config.toml
n_head = 4
vocab_size = 2048
positions = "learned"
qk_norm = false
tie_embeddings = false
parallel_block = false
init_std_qkv = 0.0197
decay_fraction = 0.917
train_tokens = 432100000
Each number is 128 + 32 x the weight over its row's rms, rounded and kept within 0 to 255. Layers, rows and columns count from 0. The size above them is the row's rms in percent of the matrix's.

# layer 10 attention output (transposed), 256x256, rms 0.163, rows 133-159, columns 128-255
size [102 101  96  93  95 101  98 102  98  97  98  91  96  92  97 103 101 101 100  98  97  96  93 109  98 100  92]
[[144 158 160 109 168  80 156 141 164 116 108 189 166  91 144 101 130 103 112 115  96 109  78 152 134 123 164  58 151 109  72 129 138  96 155  88 134 145 154 147 141 118 183 140 105 112 148 156 170 141 167 142  99 100 135  99  74 163 112 140 119 112  95 163 165 165  88  91  90 115 116 150 164 122 164  93 172 117 135 146 175  74 127 129  85 174 136 127 127 133 154 111 163 153 168  62 124 123 168 155 151 143 101 113 121 156 148 132 145 131 120 173 172  57 178 151 134 142  78 174 152  88 133 106 119 179 100  53]
 [154 125 120 138  63 146 173 122 169 141 182 118 129 112 115 101 118 154 120 171  90 194 142 137  91 136 151 130 127 112 124 134 151  69 114 141 138 132  91 136 125 113  73 125 168 140 185 153  31 118 141 127 143 150 117 137 170 150 154 151 158 181 121 109 166 148 126 152 130 127  96  77  82 102  66 123 141 176 176 106 126 100  79 135 157 148  62 187 122 144 146 119 127 139 137 142 143 153  92 122 114 147  54 139 159  76 101  92 108 103  47 129  92 137 166 179 152 188 143 121 116 104 140 104 103 117  57 165]
 [135 138 141 131 130 103 153 149 136 156 178 169 121 126 132 124  77 136 126 112 112 173 122 113 115 165  92 138  98 113 167 111 118 155 139 113 145 113 133 118 143  84 164  86  97 145  65 100  90 142 169 149  71  93 120  48 184 172 182  79 127 169 126 103 134 151 148 166 141 121 104 174 107 122 137 183  83 141 126 125 139 155 173 109 139 164  98 128 189 115 107 132  99  98 157 159 142 124 133  44 180 140  96 128  89 122 133 148 117 179 208 200 103 152 154 197 180 106 169 206 135 134 117  96 135 171 116 134]
 [184 149 161 134 155 149 133 152 198 161 136 106 164 144  85 143 137  84 147  97  61 159 134 151 163 185  81 164 103 105 155  93 110 107 114 205 137 121 106 110 120 119 162 148 162 180  98 164 101  94  85 130 106 138 127 118 153 172 150 128  93 126 129 151  63 146 112 150 162  46 159  96  77 112 170 124  76 126 125 110 115  75 157 144 167  85 127 138  67 155 138 125 130 162  79  76 140 106 144  85 125 127  98 115 135 164 160 123 159 110 107  61 148 109 105 105 107  59 152  80 164 166 143 183  87 118  71 107]
 [149 137 116 162  90 146  71 116  76  94  84 141 119 179 169 186  74  83 245 139 118 119 139  84 157 203  70  97 147 161 124 111 145 126 160 138 101 160 143 144 138 156 156  97 169 113 131 150  59 129 148 101 114  72 135 106 143 166 133 130 171  97 161 117 113 127  90 159 102  80 146 141 126 131 103 152 135 145 114 104 138 101 113 110 113 148 141  90 156 103 144 125 148 158 138 165 162 107  95  52 175 126 140 145 136 109 129 123  55 112 108 125 152 132 109 161  91 114 153 185 150 152 124 132 123 196 137 163]
 [116 107 128 155 128  80 160 168 110 140 112 165 113  80 118 150 154  83 137 131 128 149 134 110 106 141  70 129 143 173 113 115 144 114 106 188 134 114 142 132  50 160 124 111 151  72 151  97 151 101  88 133 163 161 199 110 136 176 134  98  83 126 113  71  93 113 180  79 125 156 125 181 130 103 167 179 168 103  99 115 135 132 179 176 155 150 135 103 143 158 195 154 117  96  91 165 153 160  98 110 172  69 125 108  98 129  76  98  71 186  82 152 114 125 140 114 177 101  92 141 108 171 143 108 126 144 109 137]
 [ 94 153 100 106 187 141 116 174 128 126 132 141  98 118  31  63 152 106  87 113 120  95 172 116 122 107 128 126 128 152 101  99 145 104 131 140 164  55 173 107 145 118 115 143 122  96  68 153 137 168 186 110  68 168 173 122 113 128 182 114 120 156  93 151 115 128 116 153 116 142 181 133 112 142 128 169 140 139 117 171 201 201 145 173 104 147 159  73 138 128 124 125  78 142 152 143 162 103 137 159 112 146 145 129  77 121 102 165 103 144 153 119 222  82 120 158  96 182 150 136  72  76 147 136 146 124 151 172]
 [ 83 154 167  85 110 104 153 166 130 111 186 143 135 100 128 143 127 169 109 180 146  80  99 183  90 126 123  94  85 164 119 194 137 109  90 107 133 124 167  54 113 174 129 103 156 162 131  99 107 147 152 131 127 112  93 150 167 147 150 166 126  94  58 208 174  82 101 142  77 170  63 149 124 101 206 183 158 130 138 135 162  93  65  61 102 103  97 138 139 115  93  97 139 135 154 118 171 132 155 160 120 127 167 139 142 194 113 126 157 124 154 136 196 116 159 120 127 154  75 118 127 137 162 124 177 150 168 161]
 [123 130  61 196 140  91 178 111  61  91  98 155 125 127 132 144 198 105 164 119 129 104 169 138 104  94 144 190 128 215 101 153  91  98 136 108 128 103  97 114 179 168 103 115 101 137 124 224 137 128 149 153 121 126  81 167 130  87 167 147 127 113 153  90 146 151  97 124 144  78 140 104 146 157  97 138  49 147 119 126 161 126  95 118 106  87 167  64  60 122 122 138 164 153 130  71 127 158  92 109  58 187 126  80 152 129 157 116 109 116 143 135 150 146 146 143 155 154 153 145 170  63 146  88 143 110 120 132]
 [138  64 100  98 110 139 170 119 139 102  79  92 130 117 138  51 115 136 165 136 128 151 103 113 132 144 123 136 176 117 123 164  72  66 122 123 191 121 112 105  88 154 129 148 142  89 147 117 200 129 165 163 100 124 162 104 148 125 172  51 135  78  93 103 161  95 141 127 116 144 134  74  42 116  87 123 126  84 105  59  96 107 109 150 170  74 123 118 144 186 152 128 161 123 118 169 119  83 147 155  73 184 136 120 158  95 150  87 159 148 182  78 170 132 144 101 134  78 187 111 110 135 158 138  40 120 101 127]
 [133 135  99  77 140 129  90 115 186 106 105  91 113 157  93  88 196 138 137 171  83 150  75 108  70 138 115  97 107 176 140 110 120 128 129 140 116 163 119 107  96 150 143 181 128 103 141  97  62 151 103  85  87  85 163 130 216 175 127 117 138 131  48  91 148 168 130 142  87 136 113 112 176 202 103 119 130 126 129  96 137  97 115 100 129 112 100 152 140 146 123 180 158 129 107  79 102  59 133 173 222 145 109 118 107 113  76 189 107 119 161 154 134 139 160  85 117 147 153 186 127 142 188 110 164 107 118 167]
 [125 148 113 114 111 139 100 118 173  98 133  81 146 115 181 129 158 205 185 110  79 113 113 157 106 131  99 108 129 176  97 141 162 100  87 160 104 145  93 111 115 141 114 101  96  77 172 118 104 166  93 192 172 138 181 109 199 134 105 122 132 120 158 142 119 143 128 136 151 115 122 100 143 118 124 158 158  76 143 106 153 130 101 130  85 122 122  99 119 169 172 155  99 202  95 127 120 111 169 158  71 106 125 101  97 168 130 129 157 168 133 120 107  46 125  68 152 106 135 142 169 149 105  91 161 129 106 121]
 [133 158 157 156  66  84 160 151 129 104 142 124 214  93  74 129 108 101 155 138 100  98 105  72 122 119 138 127 128 125 161 129 124 194 106 122 109 131 135  90 116  90 124 117 130 108 149 176  99 130 225 145 180 107 121 136 169  93 129 141 102 130  66  96 130 177  89 143 104 125 154 105 128 151  98  65  99 119 128  80 107 105 155  62 133 136 158  93 142 150 114 125 112 147  76 172 109 105 146 144 143 122  81 127 127 108 124 165 105 187 159 177 133 119 123  99  40 198 151 156  91 172 177  67 124 112 128 139]
 [153 101 183 162 119 134 131 129 159 157 164 136 108 130 133  91 136  99 142 110  85 103  98 154 103 134 212 120 134  73  72 116 155 139 125 117 131 153 163  76 137 144 130 137 109 101 165  90 121 101 125 136 172 148  58 127 124 165 154 177 139 136 116 149 131  82 145 147 133 173 140 108 107 162 141 124  93 126  99 134 136  89 112 154  97 100 130  99  70 113  88 164 108 130 201 136  92 159 118  61 142 134 182 144  58 186 152 155  88  97 189 166 100 114 140 110 164 112  93 227 128 123  31  78  96 102 136  76]
 [110  70  96 185 181 121 160 165 122 140 164 107  92 163 104 139 171 123 134 162 128 144 153 100 140 142 104 136  75  64 117 131 159 111 110 110 140 147 119  94 125 111 127 178 208  99  84  97 171 140 174 154 132 140  85  90 126 110 169 160 103 106 144 158  99  94 102 138 131  37 145 183 135  79 154  53 174 176 102  83 132  71 108 148 137 166  76  96 120 134 120 169  83 131 134 141 120 102 165 101 132  95 133 158 147  78  93 137 181  91 131 143 113 109 159 151 184 155 105  83 123 117 160 166  94  96 132  97]
 [110 152 147  78 160 150 106 144 221 135 145 145 123 127 105 106 146 128 138 117  92 129 148 100 113 101 108 123  73 132 106 115 104  88 143 161 178 120 136  82  96 113  63 113  98  67 113 154 100 149  96 148 194 134  43  53 137 150 159 100 129 113 132  82 147  94 124 151 193 116  57 137 152  70  74 102  89 206  61 146  92 138 132  88 125 136 172 157 160 124 118  76 156 142 100 142 101 125 140 125 153 165 148 144 148 114 132 131 120 152 119 121  62 133 153 133 112  55 112 162  92 160 162 148 125 133 135 130]
 [143  82 110 156 133 139 190 134 115  95 166  57 139 132 111  90 204 103 138 111 121 154  95 174 160 108 106 126 141  83  99 121  94 129 191 123 132 155 155 148 140 173 106 101 113 102 106 139  93 141 100 174 135  66  83 155 103 106  90 176  39 128 139 190  86 144 147 158 150 195 126 138 110 115 159 153 145 131 162 149 170 116 123 151 132 172 123 153 132  93 135  94 133 158 111 149  99 120 181  97 113 142 129 180 154 175 162 104  90  72  89 135 145 134 117 157 115 160  91 119 136  82 166 166 109 152 134  96]
 [126 142 128 125 100 130 146 149 102 134 106 143 149  62 153 150 160 113 149 130  63 113 153 110 174 152  94 131  84  77 146 111 112  71 106 183 107 166 133 159 168  39 140 209  90 124 137 105 112 141 152 171  84 109 101  86 129 103 123 163  98 110 134  77 143 135 164 149 138 121 140 166 104  93 114 111 159  78 103 165 152 175 128 171 146 154 143 104 102 137 161  89 168 126 104 117 152 116 151 105 119 124 120 104 104  86  60 124  86 128 121 134 169 158 150  88 136 125  99 157 136 224 151 136 113 178 157 174]
 [102 103 107 127 114 121  97 103 113 118 163 134 114 135 109 109  92 137 134 160 152 160 114 154  85 162 138 100 135  95 114 144  63 148 131 135 168 184 148  87  90 140 133 136 140 108 103 162  92 163 133 114 148 145 155 116 151 175 112 104 112 126 177 153 158 131  90 140  93 141 111 121  85  94 123 108 187 199 169 173 137 140  90 146  88 120 169 129  63 162 129  94 105 163  87  97 130 177 173  96 162  94 183 116 104 189 104 110 157 144 167  97 130 130 155 136 203 141 132 180 144 164  74  72 166 110  97 187]
 [132 101 173  92 124 123 127 177 138 169 130 166 145 101 149  80  85 118 107 142 125 144 111 149 109 151 136 109 111  98 111 137 159 183  79 133 134 167 138  32 123  96 178 104 106 192 130 161 141 180 131 113  51 130 135 139 127 142  94 128  94  73 162 130 105 102 126 108 116 127 148  93 153 138 106 114 142 127 153  95 180 138 113 137 159  67 116  83 140 135 143 141 156 132  95 154 168 162 124 175 171 130  91  68 208 118 122 148 120 135  58 134 162 141 120 122 129 118 118 140 226 147 100 170  90  98 171 123]
 [128 160 136  82 123 124  68 165 118 166 185 104 146 157 156 185 145 148 136 114  97 170 191 129 127 150  99 140 131 116  59 128  77 131 136 132 158 109 139 173 146 120 127 177  79 109  93 151 106 119 138 118 161 128 140 120  84 130 169 135 108 132 132 122 127 109 178  92 185 143 171 161 114 139 112 125 151 112 114  89 112 147 122 111 129 131 142 106 106 108 152 155 121 181 175 103 174 132 154 127 112 180 102 155 133 141 155  99 137 119 171 126 117 144  69 113 138 164 140 143 150  92 150  78 134 128  19  65]
 [ 87 127 127 109  82 179 122 177  96  99 137 129 112 111 152 136 174 144  91 116  93 145  79 122 120  88  71  87 171 196 134 152 155 133  99 129 147 157 104 178  99 140 172  99 183 182 134 140 163 154 183 121 103 167 109 125  82 155 128 185 124 104 197 142 192  96 159 147 174 104 191 128 189  77 117  78 140  90 159 106 188 153 131  62 198 122 153  94 134 149 102 135 154 129 125 150 107 118 111  75 137 100 116 131 121  99 146 174 138 145 114 138 143 111  88 129 123 209 107 101 139 157 133 140 145 103 170 140]
 [131 115  99 132 148  98 107 102 100 111 168 114 119 119 126 171 135 144 124  96 103  92 128 159  89 123 152 185 114 115 118  98 112 148 167 151 130 123 119 139 164 106 143 164  97 159 113  94 134 128 185  76 127 133 157 161 188 163 150 106  78 146 127 143 167 124 132 156  32 124 125  66  92  92 129 101  77 142 157 116 159  93  86 134 146 152 149 166 173 164 163 152  87 131 122  70 139 171 151 136 138  69 152 150 170  99  97 130 102 108  82 148  54 164 120 123 117  99 131  91 170 119 122 169  89 194  96 116]
 [158 175 122 121 115 207 124 120  79 141 132 141 146 127 135 131 111 124 109 150 123 210 105  72 125 147 164 143 152 146 198 104  60  91 117  93 141 108 123 176 165 129 137 136  99 125  89 165 164 122 111 176  56 188  93 123 149 187 144 108 114 152 122 106 182 109 159  80 150 109 149 158  80 144 100  91  95 108  70 170 120 161 109 137 107 132 103 113 154  55 145 124 121 148 140 154 132 113 155 134 120  78 104 113 128 130 130 177 129 144  64 172  95  87 146 134 137 174 121  85 105 129 110 185 109 143 164  76]
 [155  70 161 143 156 112  95 110  88 102 108 128 115 148 154 156  66 157  93 133 135 139  93 121 135 151 155  66 130 142 107 107 164  85 161 123 126 143 144 127 114 119  99 140 142 133 131 129 124  92 159 116 123 123  85 150 135 142 126 181 124  82 135 134 215 144 122 115  67 132 154  60  78  83 196 127 131 103 134 177 165 105 115 189 139  91  74 147 101 175 141 138 163 119 140 118 120 162 133 105  81 175  67 125 149 126 120 158 146 100 163  31 207 148 111 165  87 103 115 123 112 169 177  99 156 108 119  98]
 [180 146 143 174 142 135 127  70 162  93 166 129 170  95 106  66 163 102 158 146  99 136  81 110 156 172 119 142 150  86  93  91  84  81 158 158 158  82 139 122 126 108 103 152 180 115 146 122 152 115 136 124 129  56 112  76  79 122 132 142  88 122 151  75  90 117 133 145 102 153 137 164  99 107  93 152 107 108  90 157 115  91 110 136 149 151 150 126 121 165  66 163  88 113 109 175 146  44 127 176 176 152 152 156 127 172 144  87 197  87 139 123 114 125 112 184  96 176 132  70 195 116  39 143 135 159  49 154]
 [ 66 135 103  55  55 105 118 146 172 156 176 109 121   7  89 128  61  85 113 109 142 108 166 112 130  92 181 155  95 110 121 146 164 123 177 147  98 130  69 121 108 177 174 159 158 120 110 119  85 131 130 119 143  95  94 130  93 182  62 114 113 122 111 109 121 106 139 150 101  89 143 122  91 124 129 156 143 168 152  87 138 121 124 158 140 127 105  91 121 116 163 173 137 163 105 200 180 124 161  50 158 103 133 124 125 175 122 100 137 100 144 119 163 198 108  99 128 119  97 184 144  93 186  87 172 129 175 105]]
# layer 10 attention value, 256x256, rms 0.166, rows 134-160, columns 128-255
size [ 99  92  87  94 102  97 100  94  93  97  92  97  93  94  99  95  95  99 100  95  94  93 103  96  97  91  99]
[[ 91  75 144 100 156 114  96 149 134 155  93 205 135 124 120 154 165 159 155 124 149 132 127 114 158 125 105 139 134 139 101  94 168 150  87 121 163 132 155 113 128 175 111 139 149 124  89 188 210  83 100 180 138 145 171 146  63 105  55 159 165  76  92 148 105 132 114 135 114 130  95 190  85 129 142 101 161  76 110 229  94 127 120 105 112 103 141 117  94 167 145  52 107 122 134 103 139  63 162 184 119 163 124  99 159  99 121 137 110 144 150  99 120  91 143 151 194  88 134  99 130 192 150 135 168 133 115 113]
 [133 127 136 162  42 170 117 150 137 107 106 143 145 148 114 119 169  76 142 121  87 127 173 139  80 147 112 181 127 168 119 147  84 150 133  96 147 176 128 136  96  99 122 167 189  93 165 153 167 126 125 137 175 117 145  87  72 113 126  85 118  89 120 150 205 139 147 129 107 153  87  51 165 107 143  92 101 103 128 142  92 147 115  66 108 107 106 161  85 123 109 139 128  82 123  78 106 128 165 133 144 153 156 178 150  69 124  83  90 130 164  79 103  83 151  73 156 136  90 142 149 150 169 157 104 114 112  74]
 [ 91  93 175  72 113 116 108 108 103 112 125 200 151 180 153 185 111  97 122 109 153 115 127 142 103 128 132 173 116 113 123 104 122 166 155 111  88  98 130  78 163 134 162 158 111  93 199 124  98 146 108  92  79  70 111 124 130 117 134 126 135 125 134 103 185 140 150 104 113 190 132 203  89 117 149 179 144 128 126 133 128 193 168 159  90 180  77 150 155  92 162 131  98  60 131 130  94 100  82 188 159 128 121 195 132 124 136 108  93 159 141 132  85 143 144 163 145 182 182 132 154 100 119 116 136 156 152 101]
 [129 100 175 131 123  93 113  48 124 110 136 170 158  95 120 133 130 100 100 110 185 138  70 163  58  82 210 149 125 149 136 111 156 145 116 136 160 107 102 160 138 107  91 109 133 120 130 142 200 122 130 139 104 174 143 160 131 111 145 132  90 148 129 132  89 116 124 131 105 164 130 127 109 151 108 116  63 130 133 114 105 140 140 184 120 129 118 114 169 124 114 112  96 159 205  90 137 149 115 208 122 103 123 145 157 120 114 164 196 108  74  91 112 128 181 105  62 185 124 125  62 136 134 186 152  78 131 120]
 [155 172 151  56 170 159 146 100 115  93 123 107 143 149 155 150 106 156 134 140  92 165 120 128 105 124 136  59 117 122  83 131 152  91  84 134  87 144  65  82 186  58 112 105 125 170 188 101 115 131 167  29 137 166 113 100  96 136  80 140 147 139 145 147  96 190 160 172 139 165 128  79 112 175 112  96 100  88 173  98 124 153 145  98 159 113  86 118 103 144 106 151 105 113 139  65 106  69 117 164 103 104  98 171 166  91 152 138 132  97 124 143 184 113 168 149  58 165 124 173  98 115 109  98 106 131 139 105]
 [173 165 155 143 145 165  76 137 178  71 105 137 132  71 143  87  71 152 172 170 159 177 142 142 134 125 110 158 144 105 112 156 113 187 124 113 137 176 155 149 102 173 145 129 117 111 160 115 114 105 143 137 109 151 128  68 162 163 145 157  97 104 119 183 139 131 132 111 162 186 117  56 124 151 183 175 118 125  71  95 130  96  90 127 118  91 121 173 101 119 172 188 148  79 191  40 142 164 111  68 117 132 129 145  86 157 118  82 110 112 133  98 151 164 172  93 133  63 174 115  60  98 163 105 124 153 128 115]
 [171 122 100 179 111  96 104 121  99 167 130 114 117 187  82  74 145 100 152 102 128 103 126 113 131 123 116 131  90 151 164 100 111 131 129  83 173  92 104 126 145 152 137 159  99 134 106 150 164  83 136 130 193 113  63  98 111 125 130  60 113 135  93  75  27 115 180 105 150 101 125  52 151 123 124 101 143 113 182 140 174  86  91 161 107  87 217 104 139 128 116 142 164 147  99 188 115 141  91 155 118 134 109 128  47 144 153 137 162  59 171 111 158 134 118  74 124  97 211 114 105 152  83 101 117  89 141 172]
 [115 101 150 148 128 149 109 118 126 161 144 107 128  88 101 198 148  95  71 133 148 153 204 101  89 123 101  91 130  57  82 177 135 160 109 179 182 158 170 152 131 118 145  87 172 128 126  95 123 153 152 113 163 155 117  64 143 112 117 109  78 159 109 124 125 154 126 100 118 121 130 213 150 137 142 150 161 193 130 161 112 134 155 158 122 119  62 148 186 185 153  94 146 148 104 104  88 111  84  92 229 128 140 163 116 117 145 167 129 129 193 144 121  91  99 128 125  87 134 197 147 141 146 153 117 154 138 110]
 [ 98 141 101  99  88 130 117 108 112 132 143  92 144 101 120 199 137  72 125 136 122 118 147 170 173  75 142  99  94 143 111 145 112 177 112 117  58 171 192 126 130 114  55 103 135 133 115 195 135 120 141 111 109 101 169 133 176  96 141 176 178 149 109 114 110  90 143  93 183 113 137 172 166 145 220 111 125 160  99 104 165 131 127 131  89 186 143 159 132  87 157 136 106 156 116 118 138 151 163 140 161 103 146 158 135 134 138 146 114 109 160 170 108 116 234 110 159 166 112 136 116 155 122 150 117  82  60 126]
 [169 112 107 189 111 127 124 130 129  91 127 190 151 135 126 140  96 113 136 180 120 115 152 158 198 136 153 143 149  98  57 144 157  99 159 125 106  95 144 168 145 173  86 167 125  86 113 159 173 124 169 201  91 127 141 159 125 115 141  69  85 170 135 147 110 121 200 125  79 120 121 132  48 157 153 192 132 173 172 234 158 163 142 142 139 139  99 131 107 134 122  87 133  73 159 151 130 156 131  59 106 123  65 158 145  95 134 143 104 115  94 109 180 116 161 185  91 171  98  98 134 150  84  81 186 141  86 162]
 [ 69  88 134 119 111  95 113 139  46 153 118 158 144 160  91  78 116 109 102 184 117 177 148 159 105 161 107  94 125 128 136 153  88 171 169 110 175 194 165 141 121 129 117 124 125 148 103 140 134  92 144 134 130 124  85 137 178 144 158 143 106 140 161 122 184 109 153  66 176 111  83 127  84  77 107 180 164 172 116 133 145 115 120 127 130 151 116  62 127 157 134  95  85 110 133 145 132 160 143 111 110 147 144 132 119  84 154 118 153 157 115 125 136 151 172 184 140 140 114 165 110 147  90  96 141 158 127 157]
 [134  87 159 125 130 106 141 127  93 163 121  56  58 128 149 148 115 154 123 100 161 152 178 156 117 128 133 112 181 115 135 148  98 101  97 146 102 132 121 147 187 206 117 100 131 132 140 110  59 112  95 119 154 129 187 156 140  72 149 143 144 125 143 204 126 126 133  88 160 131  94 148 141  56  78 168 146 127 168 138  90 162  66 126  89  79 107 181  99 165 197 117  69 184 107 136 108 116 139 117  97  60 114 153  90 155 134  90 113  85 150 114 168  78 179 110 151  51 156  87 121  85 137 141  72 125 128 119]
 [ 93 140 124 140  83 128 138 106 149 149 170 146 192 186 142  63 136 195  96 143  67 124 141 149  97 145 130 147 112 148 136 153 166  77 135 168 120 151 109  92 110 135 118 171 179 147 158 173  83 136  64 173 146  85  82 100 174 118 186 105 156 146  78 161  70 105 131 144 157 140  71 148 124 146 141 140  94 108  94 198 119 139 154 200 156 130 144 111 201 182  65  79 138  90 114 128 144 109  94 138 114  93 126 120 125 115 127 157 133 140 140  87 110 142 107 127 144 134 118 115  76  86 200 137 115 147 125 146]
 [ 95 163  87 111  37  99  89 148 109  87 202 194 128 120 168 151  94 168 163 187 138 158 120 123 141 155 137 139 123 163 147 166 145 160 130 189 163 110 100  91 124 106 140 138 121 160 114 106  87 121 149 134 115 148 120 128 140  55 125 154 108 132  93 164 172 173 133 145 113 176 107 167 157 143 123 117 158 155 102  68 106 177 106 170 124 141 197  87 137 112 159 146 115 173 121  90 113 140 111 107 189 150 107 122 133 125 127 119  57 133 143 117 118  90 151 100 149 123 122 135 152 151 151 133 156  84  59 134]
 [155 112 141 134  48 118 139 119 212 110 106 114 143 133 124 101 135 132 142 150 121 159 123  74 115  81 140  87 169 112 178 154 154 147 100 163 121 129 151 147 131 140 111 150 124 137 124 100  82  97 151 166 151  95 131 149 153 126 124 129  61 167 155 145 177  94 130 145  75 154 107  67  95 105 148 150 141 165 117 176 112  72 153 193 105 176 102 141 107 192 119 119  55 138  80 108 167 102 119 178 165 126 121 130 196 168 124 179 119 105 134 125 149 121  87 161 166 123 103 143 152  99  81 160 151  85 129 150]
 [106 174 158  72 103  42 122 131 153 175  81 150 159 135 110 167 119 109  94  94 123 137 126 140 151 116 145 132 126 102 155  77 177  91 104 141  80 111 103 160  89 120 160 115 181  99 141 164 116 162 118  96 117 132 176  73 104 146 122 103 128 145 120  56 200 126 156 138 176 101 146 138 132 150 173 115 152 124 109 110 100 140 161 206 112 112 179 128 174 157 110  89 121 134 130  82 111 115 109 129 113 127  84 179 161 114 132 196 103 200 128 181 121 161 159 172 104 100 141 107 137 123 140 131 137 123 105 177]
 [101 137 120 117 123 156 127  84 160 119 131 134 152 131 120  91 148 158 155 184 191 153 162 153  98 141 210 161 169 143 110 171 147 206 158  72 118 155  77 126  89  76 114 128 137 130 143 110 140  69  95 121 114 188 196 151 136 110 135 135 144 113  93 146 117 147  99 121 113 145 180 143 131 196 120 121 112 106  82 130 108  78 162 194 193 154 166 177 181  66 143 130 119 109 148 140 168  91  97  96 122 147 142 141 186 104 116 130 158 158 144 148  67 101  98 175 127 184 152 152 138 103 127 152 134 131 113 116]
 [202 200  99 155 132 117 123 175 106 118 148 124 146 131 115 111 144 131 148 106 186 162 113 121 136  76 113 133 122 181  94 138 177 110 109 172 162 191 101  86 196 116 163  84 126  81 174 160 158 107 126  96 100 100 113 159 144 168  93 150  99 169 172  98  90 120 179 153 181 144 121 117 130 141 152 132 118 142 136 173  50 137 121 155 125 104 147 139 170 140 127 154 101 146 132 125 128 113  78 163 103  96 130  69 125 118 124 153 116  93 133  93 157 135 126  77 120 107 125 108 169 164  95 138 147 151 139 173]
 [105 134 129 177 136 107 110 100 179 121 141  73 141 103 108 185  92 154 118 162 171 160 134 129 185 122 130 125 130 112  28  77 193 119 111 129 159 147 214 120 142 131 107 110 112 117 134 125 165  89 123 149 119 130  90  61 149 114 105 182 127 161  72 172  95  92 125 147 158 149 164 125  75  77  67 203 122 108 142 119 209 105 121 188 112 155 122 132  96 108 127 148  74 115  91  86 131  97 127 103  61 155  88 157 134 111 100  99 132 153 108 118 108 174  85  81 137 153 174  90 133 105 149  97 127 132  88 140]
 [144 182 155 159 107 203 139 109 114 165  84 153 139 139 177 114 105 121 106 108 172 108 130  92 101  94 144 127 163 157 144  25 148 150 136 202 118  71  80 137 128 101 133 109 173 151 150 146 142  47 114 197 143 128  96 138 122 172 117 102 111 124 120  78 106 141 169 102  87 134 101 102 147 112 154 133 159 173 125 142 145 158 159  89 115 138 139 154 127 167 164 185  71  93 107 116 120  67 125 146 197  51 140 162 113  96  50 140 125 142  80 126 109  69 106 106 138 110 113  89 118 114 109 171  87 143 165 148]
 [ 99  93 153 188 117 104 100 142 171 148 123 124 159 129 142 141 139 148  96 143 125 151 168 165 151 169 127 154 108 124 108 130  68 142  84  58 139 104 124 133 111 114 139  99  82 145  93 103 103  88  32  74 156 155 163 102 150 142  72 113 117 166 134 200  56 127 140 102 129  91 169 159 180 146 145 199 160 104 127 125 127 130 148  94  90 135 118 144 108  71  92 132  88 153 101 158  91 197 107 120  87 146 112 125 154 120  82 134 178 117  82 170 176 164 103  86 104 117 153 130  62  68  96 179  99 126  95 173]
 [161 188 132 121  79 138  97 130 122 133  67 196 109 147 156 111  94  93 140 140 157 125 158  82 151 183 125  99 187 190 126 181 110  94 134 132 180 123 131 107 138  57 106 129 175  86 154 153 173 184  84 135 129  83 152 153 124  92 145 119 154  89 101 140 113 150 142 133 128 141 149 137 121 143 116 145 156 181 142 148 100 104 168 151  70  78  82 129 100 127 118 137 149 202 147 175 105 104 115 121  80  75  71 148 116 110 135 112 114 122 132 103 167 119  98 159 130 193  97 147 134 120 154 153 166 185  88 158]
 [120  69 117 154 113  49 109 166 120  79 171 120 125  89 162  89 118  60 120 133 111 114  87 159 150 144 107 124 124 203  46 125 179 137 118 124  91 168  92 141  87  87  89 112 143 143 132 106  76  98 156  91 149  70 151 128 136 126 130 118 126 107 131 143 131  94 113 146  95 153 106 144  87 126 176 174 137 101 120 101 110  80 164 135 110 135 127 165 104 167  81 182 119 171 124 148 101 148 204 100 162 128 103 178  73 165  78 115 126  76 178 145 130 100  85 178 161 157 122 116 150  86 161 126  76 179 117 158]
 [113 127 115 119 123 167 177 111  91 150 134 168  76 147 113 134 128 151 160 123  89  83 125 174 162 121 114 242  90  98 136  98 156 150 136 126 100 148 160  73 137 109 158  85  77  78  95 165 123 160 117 124 144 144 102 132  92 103 141 155 132 126 158 167  42 152  95  97 186 107 141 147  87 188 136  81 108 157 168 110 159 148 114 130 155 200 152 157 130 123 126 142 169 154 146 144 123 131  98  77  91 177 164 112 136 151 138 103 110 116  76 170 147 113 103 129 121 107 139 131 149  89  64 102 127 152 100 171]
 [144 138 134 147 109 128 124 156 122  35  34  97 127  76  84 158 122  93  76 142 136 149 112 106 111 122 172 132 107 170  75  98 142 163  75 113 154  99 111 108 165 144 112 145 156  99 180 164  89 221 114 141 136 114 117 143 168  72 145 150 161 144  72 102 139  84 124 123 127 101 107 135 124  81 125 118 136 137 164 119  96 152 187 153 154 117 138 103 158 148 113  93 119 110 122 108 159 151 100 141 142 131  73  95 187  68 149 158 104 181 112 140 165 102 153 128 150 148 141  95 107  21 160 149 122  99 187 153]
 [160 121 127 138 150 138 154 119  98 152 100 131 137 178 142 116 134 154 161 146 155 123  78 122 180 116  84 134 151 130 118 121 112 140  77  32 191 157 116 167 154 107 102 128 143 131 152 121 136  68 197 149 128 133 124  77 186  64 126 117 105 147 168 115 124 168 142 154 172 157 152 132 154  95  99 121 138  77 106 102 175 101  82 107 149 106 108 176 103 170 145 110  87  46 147  94  94 146 135 149  96 108 123 107 109 114 150 181 119 182 115 132 140 151  95 124 146 142 134 135  57 151 108  97 121 128 123 135]
 [148 166 184 128  97 148 116 153 124 182 125 153 119 146 174  94 184 107  86  76 200  94 102 147 173 145  92 119 123 162 162 108 159  88 168 145 116 123 202 131 146 154 124  78 125 179 161 123 140 168 127  88 157 123  85 102 138 140 134  96 175 153 123  86  96 114 100 166 149 128 152 133 107 118 131 106 119 115 119 125 101 106 157 163 120 106 195 111 142 141 125  87  85 140 152 122 128  77 152 154 175 137 102 109 111 107 114 150 146 144 125 159 137 105 204 149 157 147 111 147 163 134  96 135 166 147  46  81]]